Part of a small language model's weights.
Size: 14 layers, width 256, 4 heads of 64, MLP 512 ReLU, vocabulary 3119, 8.46M parameters.
Architecture: LayerNorm before each block, learned positions, biases.
Each number is 128 + 24 x the weight over its row's rms, rounded and kept within 0 to 255. Layers, rows and columns count from 0. Numbers have three digits each. The size before them is the row's rms in percent of the matrix's.

# layer 7 MLP up, 512x256, rms 0.115, rows 105-204, columns 192-255
094:122130130144168091135148080087140150124137117101142088114156115065128135176099134159111126090110129112115127128155149128148081123123109172113121129099108098084072130159125158132154129185080107
107:152132101099133148143134140102111122135096120088093135090119144157162096137146136122105081099161092115117118136141153173163129126146164097108107128175118187144136099106123122139089128102137114
104:128088121116135147124099137150106131132127115092145114115117148126112105165111117125102085117087096144122123142132079138116111111146156142104100132107144087138147113113117164142118156083166086
113:132204107134141151137114195136152131149087137141179142106146166104138122111089106118127159137115124152137114151122124112108078133096102080159063110126139099127131126162120126124100140154127105
098:171114087116104149141150114103179151098129130125104148114152127074128149108126124119142101135130131120097086107101099172133121125090088140127114121114073141160135153173144149110166127107120125
084:117128109128121110173133151103109102130137111137146140155116134121107140152131126122137159134160131102129150148170134146159123148152131165188120092161116120099152164084167171109157157134103095
110:105121105152164184101157136109145132082121137115131139166177152122107097135118154177133157107135118096154098105132087130141121122142151127138099082090149132093137125127131148134208122137117148
114:145152124151143167107121105122088150127138134173093137108137098121111132144122124128119123127118122112162085104117159103123190108172091102146142132137107150159145162169104119104134144114097130
127:100131149174066141102148118091109075135147151121135130138123091117129139065115119063116158102110103116140117103196132157100113131096136128159175137099127141148107153094100139148104103144156102
111:165148132144107140134149102121128150098142125099135094149127119121140176169101157106124149174111151132135123093145109090114119078121124154119147148105143126117124118130173127095090135148113104
099:153108120125148122151152111165142125131113119098128186104108175174139104105091142104089150143104159133129119126107191123139152135146131123128139140111129105152159093093105110158124150157174110
120:076119114125152081123205128119130115101124158158115126167160154131140188125104122098132131111106166122155138137123129119120142142145125083117108118135134107118085116107100150128200154126148118
091:114179096112090116081143114177084117120137092118154164153130136129065146138112140108149093103160157116128113172146117083130171146095095140174103140168118106077127071094156127105122141124130076
092:102161093099147139140104101130161131144110113128137097138136131115119143134130141159130128131140146156097139190126152128114112204178103121127137090118128171127128156138139075168131109154103120
103:126162086131153086128138146164103127126110137135126123123115173170174154150150141100125139130127173108119124114127161106092117125160116127102169115150123164141082117094166115117106107082052105
083:133158108145143096146117129142147113113169144113106117137135171164171130115125158119125154133105104103140128133111211154124122112091142110141088103068143142128150181159156116120144114152152114
114:093154171113114135142081139144129154146142120074124124127147089136137100139082144166172111163115156126133137128139143108113121124141198127151119112096130149165080094109106113137142164105153150
094:104153101125124122114135125096134136050123098152115148138104137136128129118111161159137120087176102173095139113096105129160149146149123135134120146092118120130127176130135173134115098120129118
111:154104124095144139125144125136118101112140138111152123145126082113125132167161102157117144170127119137108112170079122128102145153141132101100120114074113117112165129133157164150128150144131145
106:118202170143089118127139164132140104154165181110156121151088158114157128157100121136124102135141131123096116147073152143148111143121094136138155100116135151122090078144172139159143067171115104
105:159134186124146170137104184131143117134169109144149110120123105147145147133146128137125154075139127118067106159140090121112126130110106142106145149136169083143142115177139135145166176125157087
102:141116122128135114142148131107109138147117111113138128115094112103144105101136120154102121051116135153097136116109096077149108117097083120147170184166147122134146102145146172136125158121086100
090:115125145143147095151148153092151128119158132142078120124121115117131117113153166091130114134133174075138140130173118080158089128096146139114128114103110128098100143131123143143140162169103157
082:121089126144112161111130146094132078138114115139129095162127141094167107110109135089132064139124140086100147163125142115111125166138108101144172130128150125117108132094116125090124141134095101
125:148178098124131160196129108128144159163122110103121121153073132152134112155115149132141163131149141073145128134134120151159134079132112138166153119166072114112124126098136146131104111159121102
088:130202132126103152134174143136123156125167128151133129148139094105132108118144134096130106119130129123096155158135132107154180127124114125156124107135103135138139129103169155071125111111143134
084:140085111104085079157124171137114135088133138123102114148193145090094088156122152112162192092144157094171093145140153155154134115139117095079143128127150107173129094167079151126123109146162115
107:082134137153057116109120173123113129152157116117131129129147093134114109074122110120114132156145100127100110093198151118171131135134121153163137122110133147101110135132149121093110147112138113
097:127094198167117121116133125098156137119091103152139143136117115080119156141105155080125169102112114099148129130139119121180143144095157127124166136114147090164168104104148117092136144131128120
099:134132124160115122088121116132117126071095139120134137118121050111130095155077153131097121129129131149159147140103105108152150113108137111136155143139132113141139098128100125152167164137124143
106:111142105106133091165122138133135166122097140144139145137113167115108148190161106122152123133097114154078163150136152094119098095154153141140158099140143161154118102094115115117144107123136147
051:101145116153111078106151120139103122108110071110079101137109131154156165125150122116137148150114109118102121107139131088091141139098125108108149118096094079120140138141169151146130134119169121
104:149118140133137177135156123100129114183137146151124121133129154161099125118145126122127106142114196117094123132111140144115095154152135120151108131110155137151154132168116103130078161084106149
090:118118132140147112142150128152122121100121128124121109108088106140120124094110156162167174086157110108118158123114141154081091132111135125132100104093137132168154087140106135129136129130161162
098:179142111144114178133150128145085119151099105118130118154137093105139127115122081128128107087099120072075153104154118118099090122121148116123125120144169133168119139120179127147134140143131083
104:122146113127146133121087119078131113073114137139123159137155098122091158115145081124096110144087153130118129119158173136107123109161162053101131152157154114141088125091146140145161133088106132
091:079160106150149122091148119128143143148102147143143141119154121130131117120108127143100129125097132168146141170121086119130107165145141141111100162095117120074143171156127122125151092142138121
107:114124149121123112145145179153151133155128136141104146160128126108113123110138116118195121098107091163133140134146150103134146123140141113143127127139136089131158064116133148127080171149080098
102:142124107144074108117169089140157140112178112151146117138121147126131096164161145155136142113145155157116100122155126120131095175141109102142078092108117146178143086106155152134135124156144124
094:101114091096160177124122162145114145178125156116141108166098176096147134138105117140118151113114139123141125132168182134156067069146122081130120126135137146091134120133137158127121092118162153
096:140173122122160174080133113105118152148157149146137084154185165105106118122122145118152122102121095123146083124125110140133136118143111133079114126113107152096098117148171087115112160119107085
091:141125118163183073142123137143137161104159172146143173113111109171125117111113138146141091151101139096120180091153133129093094175111139123091153130162114092125161130133167141128100111131133125
107:126084117164116126127166161147107126112130141096166085109138132129167144126119156130123151111146111110101117136109137118142159124074100141094139157107115098157091145148140102152080114101130111
096:125155119128126117157113126106152169119124164121161114133137128093108137177102160143121121122147132115129141131143123139130101171152087070138169092110145140141086123132141190094146140115116125
085:113148132136088075107119125142154117093144168119134138103133100156107124124117132111115155141135174106114160106096125120143152105107140153102132105126149158135123117127140129101146146116161109
087:093133145124119133096132194121126125124137179064110108082130160174105113139134201123108165131090120111108117109137162124110120111136129090110169130130096143149074165161112114168098151127121119
108:144197119112141132170116104148183128103079086157112092176118111138110122125114170139121196113144159135088093152104097150120168133123085132175175077174130118123124124164175136122112134127130092
094:134127109094141103107119106080104164095161109104155160107141156100167128091132147162185095099173102133138162107127143135102133139140139135116092121153120201152167102080120133124118112132090080
093:184134125099112090105170131123117140149126141115157173144133186139085139122115099170125144117116145152138155128122127170157131140130120106088115187125137125125130125136125105143127162123164115
100:163129147163063136123129153120144118087182147111122142149141145133211106158093147152142162068142141081103142131114154126122128149092137120147109108127129127152165114120105132099161094152132116
107:116146134104103124103119169113106155109110136155151179128129135174161084182158152132132147109085123165134074126138112135123120120149137117126138112127090143165144125157130149120124135146137130
102:143147145129148068120146181090165159133110063150142113138088109074153107088109096100124121145155141165112152142134100148110119125159087104105134127142117097134137100095151129124138140149100068
095:143106133102150122155128160132127148141108141063134105132113143174090132159105141153172122131123117121140155129171163101145094136122111126143127142097100115086082139099105125112175100163114099
106:145113163106102100172104171133143168088114137136137112137148103135153115094159142159103129163110152115143123128136173097117128097138114108123125045137135117118158129152147126128117108101117137
100:126128130115074151099135158119123091146106117129170110149148130136077170120137154111107098137131132116101066135168099116114148131139107143146124185143136115140136106132184135111141169116124084
096:167092110146067146132129144132142120166110101145117125140118151124160124116102133102148114113093120142143123139156135109172114073136120166150105126127129146140141122181127140098116150132125125
090:129114116112176144110142116118128150114109159107141090157149141162129138109119150109198135165112171161116127105122082172092138129090115148168159121106144146153110114075117168106147133133117113
084:080152130086143168128114125122163132087100121099121175143129119139097105085105133116128123131105137166115126126131105084135107113131121068090128097130179187160086113142134125114147074157119129
092:164143163129152115108114131139091126131115091140135135175125125132098100149111130127130135124146108171072115165174151134077132129167138105131130136144180153170147131112114116119122120122126126
101:129143115137129144114151119133094095077151115144153137145130094060115143111127137148115122139140121115125096200132115174085118114109091101095144145151129121137122097156142135116099113132130143
102:099130107094155120149142137155131118163121111126117105171128143142101117092115114134141162121078114111137111148162141154124101149134092149142113113082112105167081126157108102116149103117114076
099:145133144122116179094146125133131102136156111081134071109125151125120134086116155148111159141137164107130131141151138120120137164109137153130070141151153131157111128110125121137082098159159142
121:122141106149107150106122138068117115166125124138155098162136082140120130133148079131134159109150144099111129163141165137169144161110136103147120147148126139134132100117138144125157155129116115
101:124115132132126147141107105124142145135128144154179121134118117110130165134118134072118162111146094126148102164123122114104097088101153153135117140138147145132141106095123140089114107100106130
092:137097129134143104161104092133154105119157124144160120182117112140119131144146121110139120151102127083122119114096156083155157162089084132170082139169158133132136185140114115107131136146157110
123:135139135180174142138110121097106142132146154093120141086127087144133103115119147150158167110096102133127129113126104102120109103086076102163147099136097094156140134170150130118122145092158087
099:140104106102138130149059149111122137139102122126129136180126151149168096125116140118159125139104177128098109122143091136151109139139111127103138084119113150175080142107142123121093120129133089
092:165109151091105140124154162135092145143118127086153130128130126134130154112127045101086109108103105128108133143149138171210169121136142097117166137111115147170141124125158111144116103116155079
108:095127093111074117162127119122158144124151107064162169171123094172124122090081164142142150192121105145115110103127165142130118141116165149130138115093104117108129128135108087152143144122149089
100:102127091096124159108129140103116084129181134114194108147146164107082172094089110130118086131096114159099128124156133100123152147123131101150124133137123110127137127144128121130111130130216118
077:150118090124157106123092127084131095158131097170177161118106097141108099129117135141131123125122128168149107115135161119110107108104096154134099164154095130118147127134116155135166112130079157
101:125146134129177092124115166082138117160128151088146092086141144182106122100108107158115140141137134111163105153110092091162129121189123069108154114148112184093109134109131118089141108129160125
101:106147130155150120123116099138145123165091109142088113109108147136096123127143192132161111118112119118124115107153099063126096114158129146098136110152145120129116124142140186131147111114146107
094:109146074135104126132152116124149160103113088119123109114179157117138126185108081102143133097104140140138151117212098135137125093137129134102123146092134146122109126129104127116177104117104125
098:119112158116162097113161167148096132133134094110147149137143132095083110128110130117120145113136118114141106128146119136130139141127128135143142117164158108125173111125139121086137084153103071
102:104106143100110145158093107141136140126139118123128125194129111115153138156146141139134106151122112092169155119070138113135100101151136135175132126108095126169126166136097159096130134089107131
085:127136126121099110141085085112148104124089098096126073110143122132126170146140136137158110114134072132132103113134130112101103164127139096091146116125092121148086116124130134080103114098111136
099:111142169120203100123129131121144148125126122117152122145158178126106093093146110138132148141140172111155162116138099091113132186126129128110168126170126124145158163111142111127120154125114065
098:135102097102095100111183151146138090199122122100110100134143096151093104146103157124118101110151106097085148131112183114063136150165129140195123114096142089127154135120128118161097145120132129
098:098164135149118102136130135121113166109091111116120111098114126128110143114130123151167121154104112131126145118137109112137101111126168130071110133142076141122171130117142157110137120132142163
109:166114134179116132128100133132131105183150111123156121134120101109135151163127127135179118099103128119148133110108091144146178134115103102103145112136080127161093155104114088137133141149132151
097:136141121125139086146132138109093170132105111122128137147166134111123119105106107145134136121106063094138124113104100073164106102100097121122138131179100139124141105129129133150139162087158173
096:160179160120091117106155118100124103128117073148146161113176137105125099131090118129092140122131089114136091131127094132158117147094100109147119091126112159113166101109121112107171135162172129
110:152157113144093132128135116114136106105136124130117099150095127122122173118116144143140108105141147103124078104120107085188099167109127119110088143113127128105130080120151145111167139096085088
103:123140143128047145122117118097102163139138184127163126127133130097116138146143128170095097141109108179106141117113103089148153094144113095151097118117175140101175142101126138130140155062149148
084:101134153117115136160153103154137125093152150195113144064167149117151108172135160088131127134174102109098106167125151149143156131135157125091140111168105093137132121095112145105120123085152124
108:113124139117100097109119125115086141173121142128141135109091100092133148191135138146181102126098131165127086144129135089123135142145104102106147128129078068169159147117121090106172115066142125
109:149141154099112143066124128170096161135113093128147141130135118124099164164122168111107073168137114147149106141138121139145133056133085136127067114090138129139176137107162146118128150104108097
082:134111116134129134145089130135114125168146143155149122113146141075139161117104141089143126125145107173137129134148150117133105116119107112171156085094178086156168130121164105130126154099139118
109:163128129104137144123113115113115144109107112135165164158148145070107114113141129116120150101126094092112107134176121108122087126133136125134129126136109103135137120145085141132146173188154164
097:119150178144113106122129129122121164137095131170119105102164154090133112136111113118132123132094106132135090134118105130143129146136131129132115110127128148114156108128120113112100122118184110
099:102164130109141122139095106154091135128139105137152104110120135112120123161118097127139120132144106171193135141179160152089119101169130128102099148072122137115139148093131115107134148127121149
103:156112162133127141093161166106114174124111164105172101119147077126166134145148125142185136100159111100088109153145108092078072119178125144114126120132126118151142126134149144139140115133089137
105:137128145137122104079110123112126143119151077108163116097123134146169156189103141122131087132135137083116147090132141130162125127122108119076129105138143111073146086147157137128124133143098137
105:149124197118113121101155201162206137147128142122170132086148149116141125127119129163157114156115111092120162124136113126092152106082138130112124135146119130122128129118126124121154157132147099
096:084133155183148107118119142131181107148147097129119143100136149143117097148123119117120123121130103101116178087116152134117128142152134104115144147111109105136122093087150124123160117107091067
104:112139117110160159118127105169162101154167145113113138146155150119116139108143129157115084137159175122131123154130120109117093154150137146118108077132090121137138160113105139155102135114092117
097:136085116148157140073149111107086140141132083143127125137164133127114134115125151135103148125112097062123105126119142112172109158074083142107087154181118138120136123160170130125138134123109141
104:138105145152102154139113163143171165129189078110129114105145123132085127136109158130154105099095138124141100166139150097129115108098127155150110110149113136149112135139090118101117119120122152
098:128141147114114137108138108116144135124112125109095120116098151101163095096113138144165115139124115112111120130148126109127121120118105130184143071167089121120145108125131148101130135167135128